Weights of a small GPT-style language model, trained from scratch on English Wikipedia.
Training: a variant of Muon for these matrices, 113M tokens, 3437 steps.
Each number is 128 + 32 x the weight over the matrix's rms, rounded and kept within 0 to 255. Layers, rows and columns count from 0. Numbers have three digits each.

# layer 5 attention output (transposed), 128x96, rms 0.155, rows 22-63,85-127, columns 48-95
131133167126152112116138163147119156114122123113128143126129132130136114167123087105096104151141131143125113094117161107159140086122123112165155
116119103145128130137125121122124159150088142149134133114138110147149141161152143133143072098152127156161145111115140152149130128143116137145145
107139107117118154133109098127153122116124170139140102145099150180092148170095114127159154103142133121134140132193149140114094128118136157137161
169172129150135105111102111110133129104110117109169153095127097117099156092151119106161102165118108115098106152119130111167129101128144089115148
086121119159098135128113140110151145168129109115128106126122099155180129130118139137122171132111193132151126152134138132122142141175129135144150
110130155134112130137113105162118135146124106109163136108121158084136139115163138110137106120161173135124105155134133146114148143116131097088111
146106170122142098097097119134098126087148123130109129135134184105146131113138138160081127145145155128108122070120110113129124138120117101172116
176130135124135134119113152165163135141148126119138136121124079102167120143140164156148127158134161113092131175117126128166155125123151098135131
114171109141112103128103126135163081147136143111146114100137081129138136134108156114142094083130120127095122120145144126117113138143139147102109
137141125112126137111153145108147133124122142156117112126150159132112147156111121098123084130125171154122118122123164136130109138096129114146148
091153149128153147137114130133121132133125128177134099142095107160156169171146100160115145104122161132137125125139163143131138099133136128123127
098127109112094070094088096094115113149117126112152096135145123144115122112110140135116155133146149094117097129149152109083125123134134156163138
141135136131150125091116135110180140128148040139094130156107105111176107128122146165144129125080077129101168153118111150131173127107134094104147
155117096103120118194136146132151112166139116100090135087121131093137113094158124112134116134126142132115143112107099112159164154166137136101108
093136115127134175097119128163120146107132143153134137151116156113094142150118111108144104109129109122154141116126150118110127096112126129143123
132114159124129132143108108091116136122104133108133126133185194141124082122131079096132102114133109127121110077111137127137117098163147110149149
121125159135090116131091098108112162157096096120136168138131127143134145104156121130085171134097122106146109134159136135087107088163136106154122
133146101124097121118149119117112125089154149153174139139147162147117137170119123124102153122107122138139138155105098120101086113135144118131123
127136137157153117164101148125105123128119120131119137139112137130134124133158122110134134111144173119135141150141116129124143131136094110178153
150126159139111129094135110063148148120154097162166131127100131111152113131107113121074162128120123099142183144119121137112121140072168098181127
158140117139114121156140174100149150117153138133125102130144102128129096116152133160130165108119121134146133124167140097118136146142154100150123
162145153115117128128152141161100116137124125142148120115138121062120129140080111090144150115164137098139155149182165157127173133091119104120193
090124224138090133120136152129122126133103161134107090188093142125137121141077113102128138131138116133096114185133185116107162119121141116109122
092132152130144138128118115122124130114158103123108143119130126072112154126119124134160134133138164133125116111102115129123134139141119124130098
146097098139086127139106128100096110158126134110150152132140131115109093142093094109142127136166146140121075117121151127122164150105133154123117
103106127120148137113134103131159102095107147095170137117100109149114169138096140135155130131130160130149144112176080149087117167117106126140126
167118149143107135144095157087123104170116152142141136141160112077127098112136156122115105106141161124140111110127149112142136141143122075112144
139137106110086103132126134139092124167122127170113136113103098096129129116158114141144146108120152147115096067123203113091124134133164141137112
108139159128118124104095118134169136129152076107131147122149114133158093160112127175139119112135144113152130133145107153092118090142098139155133
121124148131135129116111119132107144102122166154152152153147130117099090156104100121111127090152157118122147134129141153120144147116120115102135
138141164114128104118137147130136125115125111129074100112094182126147138105115129125136108155132135099149151065102101134121143120131109152127149
176171131145173112124159149114093141119153133124123143126112152111136136144143134153129129142139140128099099136129123157161172117106135119150132
068158113175124165147153127148089144106125114177133111140134157107144154135124105107153163133131117130130098149126154136097148090153108207146148
174126081099158113155124183156133100133130132138077151096123151125148150128135163115129087122105141133104121078103129129139094140111116164172144
199126138102139120118121137115125113142113145155106133096123141141135172101160156123131117124135190142107108143122148083136119157078175120161127
140137075104127110140111153138122127137135169121093130126117121140128093096122139101115134166107150134123124158122131141121089114155131161120145
138106128104144086124133156088122117110102147141148149168128126092107104129094113160130155140142127110142145120094144116132131140121116077118120
100148153109136133123112139133110148122152092085075105151131136112128133142127151172154138077129114089139112138176099117120138136141097153135115
100090152081111170103144130189143138106139150173111107131105145118149136115151099167155137135118084107135163116108138130120128084092120159106143
140111116118102102117108129112129134125106128112127125096143123131123097122131103123115123118156124122148148108132111122123115122128148146145163
133118152140112126130128126112147136111110141135128141119132162147108094123133107136133102142155088139102131102110127122138124078173110130139131
142124125084140150122101087115130113123167091112153139138145145136119135093145127134121131165127131129106122132147114123151140113152130134135120
123066086156107106109146176159105162142114108113126095117114093082131095178191120139130095084158139112121147150120124104136095091139096095167057
151121090099152147158150106103187035103064078094119132078156120194167174062137169071192107065094111144146116139135121094088171101167135160123179
083097129094122156135109106240147132129130127054120127239132119058057177069123110186162116171133134117110092148134159213136048161148111156194127
130106151108208165106104139159187078125142144166157155028102094184121120108119157130092113170160116102135034180148124209051151132112086164091091
121131078085095103107199055122065132113063056105128093170187143176167114130168180180073112081157179170148169088122087156081055165134190070112103
117153123086098158199144111165108133073137101103050147092140136129040167035103111195137095128196143155146149092101139115102140178063191150120111
136123138106164138080165149117099145132116081192172119032219194126175163089082156132103126125071089110096168146154139068144165076043100228155166
104067110213154139100128140145171077177055159114193159107128173121071106176121103181205088184107103073154188040065131131130121196125135133117143
189105087181126157112108132139071152143075236074121200086128069041110091146127103116137114107104132154085148141122143108120186168128057148133157
221115078141156102125126111096198157136125112166109188125086023099102164083032142067172136130094099141161163120185107191144096194115127062078144
118238132106067121134143192185124117076184144151156102188177096147112089127110135117213168094061138039218099094117218125137079130153084141055082
106114160083101080151084169106164159139111127100153066096094154130109105205126120033188231183120125160136126112022154079113163139167107187146151
108158154150189202151216167211094096160136209116097191156163112177080101121096068115183046074117167091129140128180087113131140197177147141135069
098104064163186176161110092120163133144146136076122169096081173053061118118103188113122151139134111051172118175155150119113097119136046171122033
089057112187245112086129201113095118096120075096117125107097116099064088142097145151125145097160139087142072136141207104218153153146129172148138
113137121015140095145166222073156161107148074111113179139132151087109165128173132149146102109131158159129203135045114054113153101150072120132115
174082169108109148107105138162108144058198111125157186141113079076105160177144172132059111180145152150135096101138141178138106132152116132153111
187156074183122116050116115073151096088167090152136053206072097104177160146093137137177099057123111123084194162096163161168097152149137073171164
115146179085169146074146168165160200167087115094144133054091184121169219140140109153134161099083134090114140117151175115255197143117150116146082
185086119055210079086172136108104101116154139157162084110085103157136111216038175182104101156069111115099158156083067124149123083156156098053068
182115108050125129180163174177145138135076133162186128180100109147136081116128118044096183132143132166170058065132097109103163137124207155121073
078126074145148100134132094111090131180111053094146113086132167129157145085170099089073148146110126044111111136171145119090049140110123136089202
095092133171095082092159173106088148130099146095125149119144107091121120091137108203138105115086155159143164084112128182117106055197086161145117
048190033158235100159090087153041113103159090119123178071152148130106085151087151175118130144163139152123165087121147097174192132112191087172130
129209059087185148094131148135231110163128145145106134200085122159114047115252205080122072132192091153246150096195163187150102128110100116146218
132242159144154091159123114156118170153055106168154079145063181066136180143134128187077080143153089137111154128179096106152170130126133179103119
122196159129192142133026176128086187162191057113093108087129222108125131129158102068143166137076128139116126176132100120154094130141177183079121
135120130053175098098113006178200173151157119126130157166131074234128130150161102102124118136157105113131105113075104121092142128132113214144120
100111109133118224124175170124160118113124059087174142080158166173152091128063095121115165122111210113084145091169138129082201081114122081111106
064090111066084133075132147117061002132195092138128147076158165098172114113122104171110113122098110094135099145124147125159199175229171105154181
099071089068156057133142113163147060172105092116123130111116103067119182125073171125133120139146157083150086135148084163146178153168157146161154
046161140142151201065171130156066179124137069084129068145148079116113078107154162097068148046081129223096117161120133132182208159060128193152096
123134159145086169137110185114121140149220105188170148141098122204056066080078114145150126152183100194173147161054145149114133137135144101209121
098136076102121074123190066128110126116124174127085113100086098181134007138185132128146096054077139083170117122139130118120183185057130083098214
113141148130142089053184092083146102095152135161107147123107136154120132129208075174172181130114113068123126181162084196101102166083114144141054
039151130107164129200177188165140132108198089135104141107116107049106182125079185134113048133063092133159175145106070172141201124161146119159132
157063175078075132147180127090180046196110191036177125169109184117126118090071242123172120109151176097124218160147079113125128093162091173191117
190048152163094192192116223250157120100214103175000092133050079135145151129127146145155148132174118109080172101166094130173142188072124135148181
173120147085053140187075033129157105164041111132150170117141173120129153165118124142111107113119175189060104082130138134133177139186152082140162
234118119099103092142128056111099192113167118121115178220125172133097066156070129167163168152090103172159131111176122124176060109090151118115143
114123060078153073139087093029093144148105213108155131126079189168099117119115232088104153159125114094131070117059171125104198172062057079143070
151090110090195153135147104147162094155112135121167138087166125065136145128111157062184141092146152120081054158147070190197095136079052023173081
126152072105148167137147134111153116129158132103127136131112066113139153085037102088092117086129148138171106138088056109160072025131123137051176
# layer 5 attention value, 64x96, rms 0.0898, rows 22-63, columns 48-95
129082124099126134160175126129137073055065135155083175113071114177161114100110173115174157095066116148154136103091151158076214077110130134115195
149102094129143105102168119183153137132143139025148154199089130084112108083102106172127090154123089116126146118081108163102095161156136134187178
168148125110182131094100120108141150176173176180156183075137151143098095075169150146139143180166129089080060118123207195082150137120129143142092
129127136093117144121135105114087106099086096078146133156121098136155129113121149124103136126169103145128143133156124093046117121135169069165126
129130086096085196111099110164102153097153127096121107100165174093086184140090128151125104119208159141101150106056130093082170143129101156138147
128141131108113130130124137083108160124099098138165130054216160132218132126106149098127103113086094105131146133124082134113152083080104143163137
097181149204119159128098169143187046127108130177166113102108124154110064128126128175107096169098139109137158143122125111107132163131162173150137
123150147172098199131143139181116125171179183170157141137156039082133088171144166096150184108144169152129122125142073158106107142118079080114169
151109141143144110067117131115115181126110154154130195147102086134126169054065124103133128148134117146125198114156110108095124140170077103108094
153136076103077100100157176183094153098176183107145119195179131142178112125160109095150143134086152118165086180079162080157109130129130163097067
165114144116108078140117171111115127128106122153148137099082111112109087184086113082150157153085146151148127129068095145119182118130125189147169
151186135142137160179195143137133102158120180129046158112172134198161136085089068141117081148147103138140117133090087124078153164187160157157085
121073097137180120103071118147155117144124141124145188135100164090066132121114170108127137097071181083127136116164133141089150114161115180156068
108102121183174142099133153140153170112110157125162108097133095086077129129101074165130122097103129140112118134122172102130141136127171158125108
078161084070107126137152167103145105111116122169085137141103149086148160128159117092152122097114195119076140119101116085143147136105098137168178
162121123125137114092139190202121123112135092162104155174139085133123178165117199125098094131139094143136105118120118221144153140126187086143115
172151128192176133131127150059125114133146127130160085148097126103207128125123088127185071085118090118068182125126165146126143162120118116120173
119152189108143134086169157170125194152061132112084138098093166180126152116105083140143214099101177120124159163153132137226118153131170124146122
151089141137147137078152117105134065155181126133122078098130161115118094138036102126150130137103131178156099142145102126134129098103153121119098
144091128059125132127171133115155152073105081177182099156135139129141091143107120080075160110154135116142061095162118116131147138140168145103125
074101092177118110086096135104112126208123111106121108124114125137113129140194084111089169118094131104135169113150141149149148133093134135095136
124150086132084083111167100137090130141080163128122132150165092113134109090130134154068086073139184113133208118155097198170126120140127114130108
078140099140183180158050127142068082140186085088112187059141132151133114127085114121111157154130140150162153151106163083146148146121157103123163
131132096109168094139158115077139123093149175148083183171122113142116118086201194182087140133166084176173139118147167075064094142078124156114189
110181086126124173084149109140111120133117121190143127085105132128140114110122160138114139143071100161140130114134112074156152123138115085148152
112093107106150148130110212103119126182100079112120114138127186094126108124159149094174179107131148134117126116106097086175111151144184161102146
142112122096206141108125090147187151147078135146109125132140068144147120121168102122131169118187110127177131136074157108116146121116098174127135
138115105144094112085091154131123141061121134114110092111133158199140131119111135143068162080133164120064134130141051117114200126121153121135038
131060134093118139070147151137131082193151096152049129147159146115075123152118057178097139092070098087117129157153126118092216157169139080147157
099127145141139125151156114136168071143097101145100127117112124106174096188082180122083124127139072075134102139143153165177120133154141137144132
100096124192110119120107142148069124137132116113105069163153095137133097123124168106091149054068097228085098132101181141111110148096109160142107
111128138151115105100142200109168080114207064132112135127118150205054126114146137147147104054195116164164133141105136121154128145125089153117135
153127086062138116154134079110094136155128169118121096132132118147173127158180145147109100075075148114156104097137126074137196214129166119064152
098111095179130131129174151078125139133106155141117162131160160147104100170166127102122129122129099053127107142160134157097103172089111157122138
091160138102164103158138165182132161126158132119079123151144159087141151083128119170092075077063148148151112195171091122143127119149083121160120
127146135091086138144154131142157123163167110137128116188121185175138104121084208102145105080097140072084169136130103143124151102091094154156112
199141158142101088166088141142141157073180132166095104132064140154121173113129138131138114092186088130148093105122115126156091159100118106193123
156093163090118216159143100112137137135067152173120166122085125150073133144099149157099127132108161174039136123113111113146150123182109111133173
182084146145147064188175115169104161184149092085164202143107179163117102124108121134126150148121120201110126088203157087144118140101108187089144
077115159100200105174099104067099121108111133162159161144117132115179104173091198128115184166097164132131094140109126108136156173104053152117049
130103134097173116107128172152170128152129194139159103093122134152145108085125125104135140115149104105043067136169081141148091101132127122155120
172143073110160119128085134113149077120112115079102161147105100138085174158082085117090089079131152175131074163160129124186156007103134140047122
# layer 5 MLP gate, 512x96, rms 0.0986, rows 0-51, columns 48-95
120175107130141102103072109073104119076078138101135151176113131087097124161116140138150066119164117089090178109159114068153155127175134107152080
141148127126117080181145159149073100091083160089094157159193142127143153173121113098102120159137100117146142048084107115107177091134130157092116
196176141181152075105112187113128156091139097142175095108158052157138091077143153116072059147101116154115129104135121145179164082130198160152185
135143129166123194131095121138151165139117109161184161129132101081115179143050109144105135126112061096154192093148129119155138092190128097143091
126063092115138149149123138121148109100127089140101084108138178086131111122175101097142093117152166113158163136171126087089086184145116168133132
139179064141113131183096127166089081141152129120141129125178151194117176139182174121139141146109155137157168153107157192123081098162129123110060
158079151141114087112250146155152149126134103152127127125150152112087174093163103129134157143162098124118093150148127105081148179121141111150103
173142104107151122138168102131127107125124077148108130164204169158125123133165073167115201147113131098186095137064136164144151143129148152120175
142168122122119107110142152126122114135113078181143086124122130137111099092163164137143146138125138163135120141138111117145096110157128112140160
113151128185098085107112132085114130150143154105137120119141144103124146169114119142114127132147075100154127143118140159095139118130149185205079
101069104108119184216138155126143122110149159127126190151145112133173102119175119099122134144165053120136162110148203147099087127121185093054107
077156125133096141153148101080139137143147091167083152134130230090137097110162095132115126157118155082184110144142176177123137177147168109133142
127121148160092062107099131147125122171115132212106132089139146084167195115123185104129190142184187175147127141162066125143114078118056140066109
099127126136079136129118128108185141110076133157165130135203148149144134113123086155091123134077153122083128073121060145133103120137118149079093
143116135183179096176139121110202155153156145135149130179119098148134119115118133158127156136189164145187113101151051141159147122070097126169117
157125124067078140167092150180125120122113165171205151115190130101119155161163067140199168130096125111114148174145162204126148138129158078157178
082112119085115085149155097146138116118111084101150151113106162138123120099148133095121119114108094116155144161124140094150164114138159086116111
116076146082153147136160124093077163105154152139096130103095152142141152177149171155093134105116135113108129114096110160074142161099169167150101
112089075120116152143124127149172086141131125099154148178127137076141206148157123129101149128097090188117141088167100092069142131064081146161112
198145143126144115154170112137060152155177153179155127098137096191070106168149067137141149115140151101116153193120105152087061151157107111122132
151115133173100146107132085177187172115120165145132134077131060131176125092119118130106121133138119178128154137114070158109132176148153108118080
117201146185083135144184155114085089117110113117063116082142159128154121145107124053144144157145079136092089106126130124144129120104107106151119
182085115153170153150134163111092156199059064104088076137124130135167174097107130122162112188133084151120055121149055186077166119115187126069107
127130134168113154153141106180138138209167134125160145148114156113075108093156132168182131112137095177088113126139099159231095122140091110083137
132124160143090187014164127129108171129146145114138178120152165098182168145175130124148155201139210150116144110121093105106164077094196065166169
105193081110184113176105137130169163120105063159194195145125142052170144119141051114153084154074135163103169092118111106119040132123108126160072
118141080144124097090142093121078086132163120109151136117188103105133114116151131170166150125090128100089147081162168152106126114097134103161080
119138104164092140090040168118106157121127125125118092161164111079097107083152093147125182143168094116132176081105104168142170149099097165150095
090118079166124126136088126127104107146105147092086109132112087164143126121106134142150065130129154089122098103145169124113122094134099130135109
093110125153088150156151139092146133114203111127121094140123057143202135181168181137081131147098115155130127130165159154143199108108124158155094
139131150099132153106106110215178111067116066129084138120113144166093139109160125119101126094053126138134101116119140155058120205133103099138067
080081116129136163148105119155152161153174081101136168089107119138122137153116123151150148125139178118094110097117157160143115103134127094163120
188138105087112101125121119122068090116093064138126157140192093220184213171132098163100100101108103126101161167128170162145120157068126138158116
077147202078125111137127118095172159136109123103134112132202132164082066117170196222139058071197109080110108125187071182147135157087192132105068
158118108090096076118158139143127093154173061125163122126156061167160088144106151121126125045115045110168109168134142096113146096190146150119062
119038081153076088076117141204134116151078143113127170142169090121169174079143170137120115199103052162135083152134121128118203124135168158104123
163121123131130142113133139123116144164125164091145155123148112154103148148144141089126157148121162080135130149078113103133142170150109143124122
164113162109184109205076131122157167169175057098147068091141130148141106109114144179148115067159086140117106163179137083120079115103177099124121
124155174065143129205166154156079089097134090120138142139203080099190132127062123126176131098163050130089093151098160157171140155136121119126170
103133103181079082174135117176162059158120110174066119143148154110146139117130145136133122133100126121159142152110177131152133150165156117063163
121141137134063131113105126205119147140154137112139138107190139187139109136102133094134090129094037132113074130120114114093134193089086192055145
127119159126156142158138140136184136129117112165107119136108109145134137104168121094146084140110139145122130102111142119168136150176105145158103
068151072068103142156147125168072124185100143110100127143148186135173219118121193130118085172120057164096106071147104126128093157089145163112118
182169125081124144160109147121147117123139132193188150123098127155125117149188099096089114156115112050098119145090168174113116084104175094069117
167115115141127185103098126160119109104107123085164168128101114151093121130170130139168162088126112139126092132129164115129130115114099186119090
139158115137074131124124123197145103075113090143101150165146170115202100123099117179094176131063117119071095097170089132134120139094101135080075
107113143113147147149073140142090137160145212167125086166088143126155119128147146093086125130091137134120094110122072117143097142171148082162106
139130127160131148111158173127099187143139136129106158117166111143052162173093135121135099123118100134178116137194099117144091167138096078139104
181188201095099140160121136131142124097093112116122186067111145216060155139176088081118086124164141119128175139141143159176116182111075141168103
136138079085146119202089090158106123141146124108129072124119110109147140164080137127100111131184123116130132136155125073117142160158155110125157
139142103142103131087166163133119157119131159119095152107116131123150146153154137132130088116161149106121115139155093162192150140108104150167152
134114156159159168132171117097149135104137071146126119140087130104166147166202125132117159126152154144054126119136126139101164165072109117098144
# layer 5 MLP up, 512x96, rms 0.0961, rows 0-51, columns 48-95
140113112135141150149114120177152192121102141100141132172106123113198096115107129177113157136150085137200116135125142151146107082159124177114101
128152140147145079092139099135140161153175132165153099136054109117115107135142124135119064122144106127115128127184124097095096135123123162181111
132127165203127036135108188117105072163104140107184167127102087106110125082116137154072175098127092067123125144077132177134137186171102119116147
129153120107120077166212124146158134110139121128089086141127181071087088184188087163102173131087107118211125115093155092174133122161080164118203
151168108151188125164155108084118041146139104097147109169195146113153170082154108140106154224115108115114101133121104082122081163175155091146144
124133133077157155131076104149099070151135167113178151098139089042150098096127143136184186069083160115094132102094105170158129028098095087156097
094185166129110182144045155101135102164124119179151143131111113102123129154110170136124108078126164146114117104173124117157151068129148134120087
138108102117160144102167135157155163201102154120108103150154127132157147159130083159131174152124126127144115126095119122162105159126152120131176
127060105164131141139097118115152135118141142131112163142095144112127138134110126147142131133115126094101121120152132117143121109130130122096109
101137087178102129152129137107136118119104108149153146128109127034162157171160150165105130158154062148122130184086096079127157151069123128125098
156127082148166137142116134208162106100145065098173131189092146164103094114101140092137125098186116052119175098132135125172101125072075061122147
094165034138164143102165142109114096132141135162130094122155186055108133134087088119113026105203131060143093104121137151138111088054144138147130
114169136112193113144120201199129106113131143143118134155149148141168181171059131161179077097167167145144097103164118105169094130082126127088154
124133168165122135088128156115073164119131182125087129098108119111171163087167153112049150169118095141152160143121137103124097078093155132120178
136103147094115126183097191130073114102115125054101174144127139078108179178071120143133096112124079097122124167067181086117177157152111129125104
144099084089099124139048132168143127101125131163203132172133158090174152096202107188128151095147108128085182078160127139086144158122123116089144
111106110132128137152137079110178113139123091089132074110106148127132117157147152151128112089127106097165115153118142097125093142152093143131110
101149112078150104113175111159109129154155109133100148151139107133128116130119104121181148064081147150142089157133146139138166101142104208169122
092091166116097056122126131170109148099157159151165101088115138163061081188176129134065106150173107106131135128072212065121124116178096132131099
220191170172186133153111140152121089155166105116132124209117111207085149132128182121162110147154164149099080148134150107106122136194102131105105
141099140145088078154124089161154104099109134098145125138122171099097140150163115109142168158150129099119107089096122116165120102149115131110160
101070096175078121149172150129077149140121113186094145118122144157145169107125117103162163135162121107118077100116124088128176080177069116083145
113142047124123117160138172137124089166191142144122158063156034139110149136127140156102104143130143107170107155125128086107129134110125152180128
070088090126153161172131158098148102107113113145123085069121084081076129167150138132141129185095088126074050097102158088110130101166181071070098
150096142073200112115139062101131066045127055169088066071104159097059108131179077102118114108139120130177146124094084082161158136175092063147166
126132105111099119108126081157163094097151080154138118161121157164142085073159158159150074119176175133160140099107077141134196149108180104136097
056122137106121119123115120119075132127141158106153139106158087141145146125170149110115140156098178135144134099161128101106151131123155131142107
111131118103103164141097125154176092120153117183134132144158139179109217042099121130161164101097162175135151146063134107117191123065110156107178
090151110098141106120162146138150148129184118110102121131137168077110107156159106111138165137155117192149091181145137130097136122164126092167112
135105152104150127129116160175152148128138044106151178149182113108169175084104143104131103156164104099142057160085117088090155145111155134103158
063180110162123083155158119076140128152081083155135106054087161144106134105083142131129127197160170116111172161119140157193083115154148120103155
120119123131138148104130101141129160150143132108115127110154154125119133158165126177177064125148137154121155088066147134104093084136095163139106
187196138096100124144077134103120111127083136091128166095093180110092160087138145095097111115082172105176101146145015146094110092118140115146124
136193082122131163124086116153144074184131138088134085118113126082102096167126135122209073122089159094140181120077200066117076118145094120153186
223088095099171198132102119158149097094091144136101106157145069131121063196142115088120148131162146169114149021095167143119129157105098081120149
138183095086066168124107137100082141104125165125072151136119154159127114120129126095149094079051135126069045118105179121147186173095145128131084
124172140113116080113136089152129067112132140159129119123128128102121083146144119140148120091140129101125116076152126077157146116104182150144207
078148085092182141170064082096124142220125052107178142060109125131092158134148154124178116085134095187151109063142145126084094112167174091083197
118105121153112137127049146115116156170105147220146172121129170118152168086108067091085142104167107138111117086117166087111141176142171069165154
125118096137087152127139091190076081093084138091121123143146109159141146099139189123115163163170096172078123112127106049152114112158143129139108
129116143151145122168150121101175135130167116167154165188075131129141126191166134143123145187052171084066114119159123110168143081146141101145135
096154115110155158112122099100142127102130113131108134138122072136146158111089140146149108134133114106155090131146126065128158127114155125122129
126177155136139125178153089133127099079119113165104154084075166088129108094188138151127129173119120166126218052107108099186067132082121172131101
145129090130114160116095113088082120118146134100071108119141097118065087105154090113138167141078172134121104132121120077122147093097141128134127
148152092114073138111114177173142071165150115084153182130072162144149129111149146144119157134137105068152125078085117165157127126089107143123107
139082078115141130116188069141118123175099079081129052125155119141074156119101108118113183080125185091146115096098124121073136114130097080133149
125135123071102173092178141131142150147142078142200118125178083126150110178153115150152158100110137161190123190143095090140105187092080154173126
144096112105123132105102037153115102099151094128097123118209096126140106144129182146142155133113107147113087092080169170139122112088143123089120
051112137131151094112102165118105132205166178158138122172125056130181126158136174114125117219122122100104135116112140173091132126085177082116080
164129106195104069092149126131149110096168110098102184093159121132111092162151172114111116121112193129159147105139118138175180086104099133094116
116160122139087137095160152132075117102088102118130183108156139097170108176141145070139123182109117065129130133123137127174135130145147107158182
145125160130140089093116147168114130174117123144127120122178108145136137118091100087129114090132082194175153149079131127178133105115108102158158
# layer 5 MLP down (transposed), 512x96, rms 0.0868, rows 0-50, columns 48-95
142172128115115083149148101103074134106148087082084099096157148165139112157138149207182169119133196167110116156132110161088123169155148137140145
148097096105152134163163171040155123089127099080140096127181144114084112186154083137166138088166051103131102093090113083171134138144107128120144
161165106069165156147111091018158122129097094135062161158145138196141111095163066167149127167136154190028148159128174214156148117090083096125075
152132143112084157102067124051156116198144109113176068189129087134065166135169154133153153129099118171132089103140098156119128157151160127086096
132118159109138095161154147148086146133088128120084138094124134142159054142125140146093137127151234115122187133116187140098143127141077154137196
137154096126081100128122106097154104161115111133107084090109149105110118147152114132106161199140021121141146128187150135113199206121126073173151
176132077132106154166070162136097061146089145165179157154125121073083070126158138102092158077085152085131138095205159140139130119121143171127134
122086155124078160102104122120140094127138113095174111107095144112084174138147105116139161143136119168081145163106182136087149131098148128123105
090079124154141114101145157122166107137142125120135149147114166106114133107160130156139142142167123158104128121141110120162139132125132140150137
146187112145158104182137123173066061127130114165141125156140100094162114164140097128129106115126090197126135119049097183111161169127137131026156
130137172134094117179157135125099110142111114080137176031140178144136115106144116132089132127138152141085053143122157094140121128176149189180120
165155112103132146116126097119135131141151135114109128105137162178110072164126130115106135090071082118161026103129126122121102155188159067087132
107176109111047109206085075122097184099118140105163145100087143127164090156137129152138172131202109115161134119099082177128119116134077120129145
117059239119104111046111160181119157037189189073133124126121121187058202089122111069105096113119138052087102145160143115129166109125148171115161
163166097116151141080127226144178157144077093096094114089137131125148138152136143124170091133128167182106100115160110134118148150132154082166143
107152055131118063145089141120160186104150111081098133110133093095130142111089129087112135234102101162088144083186169136128108152172124088164107
097105145149101166137173140107097111110143121152135110149168127063111137138133102098149121100105101167098080136106153143116151111162105113151125
127082138140173180146104145159137117141109116105147138152083117129192089149179081139182132125201115121135148179127129117076065158156089148141147
109097208112120096142104151134121135089095118054118142134195147110109094070108075129187144138242150104082111176166181084148095124155177098175101
160057170155070106173160112033158164155181062138129111169130129075109149028075103053105182170098018136140120178127087057084066060177171113140099
103116119139181070148128117124168127132160146091127132173154140158117139195164199151178116156086123094096135130138125147199156079111144166118116
123095127115109163095096201160170122147122194124109148124138104078053060097138111166112143126062145109122162147183154123146154124156169127101108
170098111123128126062160126067109183177155081141073069143126152168149161150103159136136173136139110160156107105158092171106099123152108092147097
121137162071113119138170111087153156096144054111084104122135103140183147145133132170154116098134096161127071125150109124113129142171142188091046
161057067052115088095092123109104111141137075162147143095136187157083104108145120146119113113097114148120156090131148110158128112104119049176147
172137200105108147134083098137124077065152151049093120102152114100132158104106216150098120101150100101121137138146097146108140102129106138089095
137133163108160121126157138117121086171137173184130133115121113142158111113132113113144171083141155171102087154128100189106155111090127097119077
161168110113182118164168136131164085155122179129116115123091133160148122099175135175109115150093100125074129129142118126166128121099152066160096
130142145173112142135145155135139106141053167087158166103163095142100132148161100171105172147146143133124154090099103113195135116134102141048116
134169097135113075122140137054086169177115141122135128170141079107128126141065183105133102131173083089182143069141086133160070121151158111123143
176104053186146112151158079182161150090168117096075150152146078103167163106147164116067098161032175099061205131121124116123140122142129138166052
167170167115116164085117159147165146161175163156075115107124118087098094150149164088154125109134105182126142137105153165107126111117164111138106
128171120166088093160120158153116131131084129127132088120165054172155105142101107112164099146073102159144165115160091148107125060127188161160105
055106166205094157112129126186138128124068141126139090140042101112143087166137093121068146156082125104160114167164094121172171135132136141150151
088128164177168157197125172113108090072129081078178145145117088142101126083076166080052183117143174140081082099102100153117166131117090119132101
130134176096089148183022180172125127091134175050156129086130129161046089120105098136105238138159162133158183130094146177106117151125177095142201
134113108122110149157143105135088114090131148091125105148125089141129106101126136140113124121074070147116125120135138128143154107144103100123117
160095097147169128121051081122158113088099072079154172054066174081150167181110081126199175159105118099117073128135059095113084123113131164178093
087163067136108126071148143090174126206076085148145124157138140133100187052133121178154064097112160132047072158153185125101128160152106155177190
124123146124150129125137154070106148106143085135178154128101093096070187146078124140048159102140120161152111107162145130105114133112072145160140
157132082142132127210199159083074113160153166078175177149165088168113046122028108152135145107117020152135127157148149175119139142122082099080127
116117141126139128160131151103084112119119179116154112120129107098117136141122102132106107147163086140082076114182124142156089104125129107098145
155110157149132121130151138142184179179123098095138120089151055255096118165131131184100064074189127146090099108175124115139137134094119115073034
131148121184156127145141149082132121126147110143155174098174091112116175077139115102150126104076118123142140089167132174128097084105101163086092
123121124119166113120161121126077123095120169126124137121120178169158093107128121110120105153102210128058090142106194123116169181184135178123143
145151138094085089106126128129096114103070126079099107137158130127091124137164123198115167089151091150189099123088148169121172088156087134139067
158143162135108101139087158153140075149147180196118177160145227099119100090120141183089129114092147101110132098051096140170104135152108075145170
182123119120119134078102158180146130134126089139063124107108121182198156152097144111107115203075134186122134130101162101154130102151161197082096
090102144058118103101129130144097106158168128166144102108093086142148067168142133115141174164126151071119103158139162113183126160150122192073184
078077143116111067167097150154105135100096116110183108164108105216120144163161094142115098122088150124063154159179112204136115135136120144107075
107102127152096113161088156094158095104128152111147115127135126070112117139129100130153126088077103057134158131106114134160125140122105160098134